Weights of a small transformer language model.
Size: 13 layers, width 64, 2 heads of 32, MLP 512 GeGLU, vocabulary 8192, 2.02M parameters.
Each number is 50 + 12 x the weight over its row's rms, rounded and kept within 0 to 99. Layers, rows and columns count from 0. The size before them is the row's rms in percent of the matrix's.

# layer 6 attention value, 64x64, rms 0.289, rows 21-63, columns 0-63
119:47 49 52 38 62 51 48 52 48 69 67 54 47 55 61 47 53 25 47 59 35 36 37 66 85 28 76 56 47 21 42 40 54 50 53 56 50 58 33 65 63 63 65 57 50 56 45 54 54 64 74 51 63 43 46 61 54 64 45 59 44 47 56 66
101:59 62 49 49 31 49 46 67 36 47 67 38 48 67 60 50 15 58 51 50 35 45 31 53 73 62 54 40 51 42 33 38 62 45 48 58 39 23 54 64 51 69 58 50 46 54 38 39 53 35 37 49 52 49 40 58 26 44 44 49 46 52 35 74
111:39 44 29 61 61 63 38 52 45 48 60 67 58 54 51 37 66 47 68 58 69 50 52 34 66 75 66 73 47 31 42 34 56 65 52 38 33 46 38 58 59 26 46 57 47 47 27 41 51 61 50 61 58 53 56 46 72 63 55 51 56 36 47 62
120:42 56 68 31 59 44 41 46 47 42 65 49 58 57 40 45 71 41 60 56 55 45 53 66 61 36 80 58 39 51 51 37 70 54 68 38 51 72 36 51 41 63 50 53 42 57 46 59 43 31 31 44 40 61 44 46 48 27 24 39 52 66 67 65
105:61 35 64 58 54 68 43 70 60 42 51 70 37 51 47 55 62 57 33 49 50 55 52 62 42 29 25 31 44 41 63 49 41 47 39 52 56 37 52 48 33 59 44 24 52 60 61 23 52 42 51 70 55 48 57 32 35 32 43 33 49 53 67 38
097:34 42 44 40 45 51 67 53 52 47 51 44 44 61 64 70 40 65 64 69 48 42 53 48 43 58 47 41 63 41 59 50 52 62 62 77 47 69 72 45 49 66 59 46 61 29 52 31 63 38 46 57 43 42 44 31 43 46 22 27 36 37 35 50
102:48 48 38 48 41 57 47 84 39 51 48 36 48 49 32 70 62 69 41 51 45 69 52 57 48 55 47 58 39 74 23 48 53 44 41 40 32 67 33 72 53 43 48 52 52 61 55 57 46 70 40 43 47 61 48 56 61 52 57 45 78 65 58 35
093:53 36 45 37 58 58 48 60 38 45 42 49 60 39 46 55 61 73 66 31 48 49 74 52 43 56 42 44 44 58 54 66 43 48 53 49 54 55 46 36 78 34 61 73 43 65 41 38 40 69 59 69 40 33 37 63 69 49 52 65 66 58 68 35
106:57 59 46 50 51 80 42 49 54 40 50 65 53 50 57 39 56 50 49 43 51 60 32 39 61 69 69 58 38 38 63 53 55 44 55 70 59 40 46 55 77 41 54 54 61 65 52 42 33 37 14 41 32 56 53 53 35 69 60 33 45 56 68 55
098:62 52 66 40 64 51 55 67 48 56 50 32 50 69 30 36 51 39 38 59 40 30 27 43 58 36 62 63 71 45 50 46 65 39 44 46 45 56 58 35 63 33 57 52 36 71 50 49 80 35 35 59 48 36 51 64 44 47 31 56 56 53 58 43
107:40 52 58 55 34 58 54 52 47 51 57 58 56 56 54 52 47 52 27 39 47 54 50 54 43 24 42 44 36 54 55 85 35 64 64 48 44 21 64 65 44 55 44 49 57 27 70 39 49 58 21 47 58 55 45 32 48 64 66 54 48 46 33 36
077:54 41 53 35 52 60 48 50 43 48 45 37 49 62 71 34 58 57 43 61 63 73 45 68 70 58 40 61 39 47 47 54 25 57 30 30 50 74 55 30 58 50 43 39 43 63 65 48 51 67 47 42 39 44 65 62 65 28 43 27 58 62 55 44
084:56 27 41 50 47 38 40 46 61 76 64 62 53 43 45 23 33 58 59 40 56 74 46 56 41 74 53 60 38 54 34 41 42 42 55 62 29 44 30 59 54 61 47 55 61 47 57 72 62 60 37 46 51 53 63 43 52 62 50 70 69 44 51 40
094:32 40 60 53 42 66 44 64 63 63 53 50 46 49 34 33 63 55 28 28 45 52 61 62 48 33 47 59 36 56 46 51 47 53 40 48 70 67 49 52 45 49 42 50 46 55 44 40 59 30 43 41 50 86 48 46 33 52 48 50 57 34 84 71
097:54 39 61 39 38 60 76 53 44 31 51 44 34 31 50 43 49 59 59 38 54 41 60 45 48 49 34 53 59 70 55 45 67 43 52 63 46 58 27 60 59 62 56 76 56 55 42 32 32 73 30 59 61 24 46 44 40 51 58 50 52 59 49 72
103:58 49 58 42 59 49 43 36 30 71 39 63 79 45 64 46 41 55 61 38 35 34 56 45 54 63 65 52 31 49 28 46 61 45 70 46 52 35 43 58 61 43 41 54 25 43 48 52 84 54 48 49 57 45 33 29 56 49 65 44 53 51 53 60
101:55 64 63 62 55 40 51 45 33 40 61 48 55 41 55 59 74 54 68 81 52 59 71 42 55 58 62 49 70 40 73 63 45 61 61 49 43 37 40 46 52 48 57 70 75 44 50 50 63 51 62 39 55 54 57 38 46 74 58 74 52 63 37 46
101:69 43 59 56 55 47 47 47 62 27 55 43 47 52 49 40 41 46 36 63 36 41 62 53 33 46 53 68 38 39 65 59 43 43 22 33 59 75 44 38 53 56 46 78 53 64 53 42 47 62 57 46 37 64 59 62 35 43 42 66 72 38 56 28
086:42 54 60 52 37 49 61 32 47 80 45 66 52 37 48 36 51 57 51 46 45 63 42 32 50 53 33 51 37 67 36 53 54 45 50 63 36 56 21 57 55 44 41 38 72 40 21 58 49 39 49 62 50 64 35 48 42 65 64 38 27 44 63 49
085:44 38 33 47 60 57 64 51 37 39 31 52 56 48 55 51 46 38 37 52 54 62 37 37 49 33 54 37 46 37 37 61 32 63 68 36 31 43 40 24 43 71 54 40 39 45 41 51 40 39 37 46 41 48 46 47 18 74 40 63 44 37 40 39
094:35 38 65 64 59 56 41 49 47 60 85 33 50 79 60 44 30 57 47 49 52 30 56 52 58 35 46 48 51 51 49 60 45 47 57 41 48 31 65 77 77 56 42 71 58 42 36 51 60 34 52 53 46 43 47 60 46 49 62 55 67 51 42 59
092:59 41 41 63 73 41 48 52 42 35 75 43 50 38 37 45 56 52 46 54 64 54 52 48 45 52 66 61 37 51 61 50 52 31 61 58 33 55 23 61 42 57 46 38 76 39 48 57 28 30 22 68 63 44 33 44 43 50 52 49 38 44 34 46
088:48 50 53 55 55 71 40 58 37 54 61 43 61 69 49 31 50 50 44 56 57 49 58 59 37 48 49 83 72 45 43 48 64 68 69 33 64 59 64 31 43 37 56 53 67 58 40 62 51 64 65 53 47 55 59 46 54 52 61 59 64 82 52 32
103:69 39 50 56 59 49 24 62 51 33 53 27 53 52 54 50 51 44 27 34 40 66 59 57 55 42 53 69 42 53 57 63 16 39 44 42 37 47 43 60 52 43 36 65 57 56 61 50 49 48 79 69 45 51 73 62 39 51 38 36 53 49 43 51
102:53 66 45 50 36 64 36 47 42 81 37 56 63 55 49 52 44 49 48 65 56 28 35 49 47 40 56 40 53 38 44 43 69 63 66 67 39 64 17 44 38 39 47 54 54 52 45 29 51 54 35 52 62 62 50 35 42 49 46 22 53 70 51 40
102:62 36 59 38 54 45 67 55 60 49 57 41 46 49 65 76 42 66 58 48 41 38 42 73 44 69 47 52 51 47 79 44 35 62 41 65 54 65 44 48 70 64 57 59 73 32 64 49 56 55 56 56 55 45 66 32 42 39 51 51 61 77 41 46
085:58 67 38 51 72 74 38 54 58 68 57 49 38 67 59 65 30 42 40 55 49 47 70 32 41 50 38 68 61 47 53 63 37 38 55 56 70 31 46 56 48 54 43 37 71 64 60 64 53 41 66 70 33 55 54 53 48 55 66 63 36 56 45 50
099:46 43 51 34 53 46 50 81 04 40 34 64 55 46 62 39 55 63 50 39 58 42 54 52 44 55 43 44 49 50 57 39 54 56 47 44 54 56 63 55 61 44 71 47 38 66 54 53 61 35 52 40 72 47 38 39 63 58 30 28 39 48 54 68
102:68 48 43 44 55 51 28 59 62 56 38 50 49 45 71 66 49 68 62 48 44 52 52 42 60 55 56 41 53 40 43 78 36 50 60 74 40 57 37 35 54 63 70 54 54 61 65 51 37 61 55 41 40 65 69 57 33 46 71 44 54 42 44 18
088:49 58 51 48 56 34 43 51 91 53 48 42 60 48 41 29 36 50 61 38 77 61 36 51 46 28 44 59 55 61 45 53 52 46 46 17 54 51 45 57 43 34 34 48 75 56 51 44 49 46 37 37 53 49 45 55 36 60 24 49 37 40 52 50
083:40 65 24 63 57 44 59 45 51 54 43 42 71 46 54 58 58 43 45 32 28 40 32 37 52 55 52 36 41 25 35 47 53 57 46 58 41 55 53 67 45 62 52 40 81 51 43 40 56 65 69 50 39 47 72 54 25 58 73 54 56 50 46 58
099:66 44 55 51 38 52 48 76 66 56 63 71 63 54 55 54 46 50 60 67 56 57 38 53 27 32 44 47 50 62 63 64 68 36 51 63 45 39 46 61 63 71 38 64 53 49 28 65 50 35 43 40 71 34 31 55 52 43 42 52 58 58 73 42
090:45 44 61 32 47 30 44 54 53 51 63 62 46 44 25 42 45 81 39 49 44 46 31 37 67 38 57 38 36 40 38 14 50 56 64 43 47 44 50 51 67 60 48 55 63 47 23 61 59 46 52 49 62 53 63 63 67 46 59 53 51 66 41 59
098:53 70 54 54 62 61 74 48 35 48 33 48 52 56 68 27 36 49 64 60 41 55 62 40 40 46 49 42 50 30 63 52 53 44 83 45 60 51 43 65 41 28 57 46 53 39 54 49 46 44 48 49 61 75 42 69 53 62 27 65 60 40 61 43
096:40 54 53 57 42 52 70 42 30 70 25 49 49 35 48 36 58 67 65 61 58 49 49 51 47 69 49 29 57 53 42 39 54 41 49 71 42 37 62 61 66 61 43 66 65 40 36 44 46 79 46 30 51 61 48 48 63 56 54 40 49 67 46 29
107:63 45 67 63 55 41 58 60 42 62 20 61 50 46 60 36 54 45 56 50 60 55 56 47 32 62 34 24 49 43 70 47 75 47 51 63 46 42 58 62 65 48 72 59 48 41 61 27 54 53 46 42 37 41 43 69 50 56 43 23 36 42 59 37
106:53 55 52 56 52 71 42 51 47 28 41 45 26 43 73 60 53 32 52 18 38 55 60 60 34 59 41 33 60 47 35 47 67 56 43 43 58 46 57 36 54 54 41 62 56 59 43 52 48 55 53 56 48 57 63 31 31 54 42 36 81 70 58 37
087:41 56 65 64 76 67 49 56 44 63 58 63 72 64 50 33 54 26 55 33 42 68 52 50 73 47 61 41 57 43 58 38 54 57 53 31 65 45 42 39 30 43 28 44 62 57 57 51 69 51 60 60 41 49 71 45 62 44 57 34 62 56 51 50
082:45 35 41 42 55 57 53 36 46 70 63 37 57 58 50 59 50 18 69 69 47 60 52 42 32 49 65 40 44 34 32 45 55 50 58 51 36 38 51 66 46 56 57 51 56 52 52 30 56 40 52 32 48 52 48 69 48 36 86 31 32 42 43 54
073:34 39 34 37 37 83 36 65 54 73 55 55 54 36 45 38 49 42 64 43 50 61 68 40 48 41 70 52 47 47 41 61 42 54 46 56 56 65 78 37 46 52 69 36 43 60 54 48 57 61 57 59 57 40 39 65 74 38 58 59 41 67 41 44
108:72 62 54 39 41 47 67 47 29 47 58 48 52 39 54 47 62 46 39 37 51 64 58 30 55 48 43 23 50 53 57 38 65 39 59 52 50 28 51 71 38 34 73 49 42 23 66 59 51 45 47 45 43 40 26 65 72 37 42 48 39 45 53 48
111:62 42 53 50 46 66 44 59 83 32 54 44 61 51 63 41 51 64 46 32 39 51 48 50 23 52 31 63 75 37 50 56 42 38 23 51 54 54 44 57 69 48 56 39 28 59 42 51 53 57 47 69 40 57 45 41 39 67 54 44 62 69 52 60
087:66 48 47 69 38 22 38 47 54 63 56 46 47 36 65 46 53 26 58 61 61 52 48 52 48 59 55 38 42 26 42 50 48 84 57 52 68 42 58 64 44 49 52 52 57 37 51 43 56 52 50 56 71 49 30 45 73 30 66 70 48 37 48 56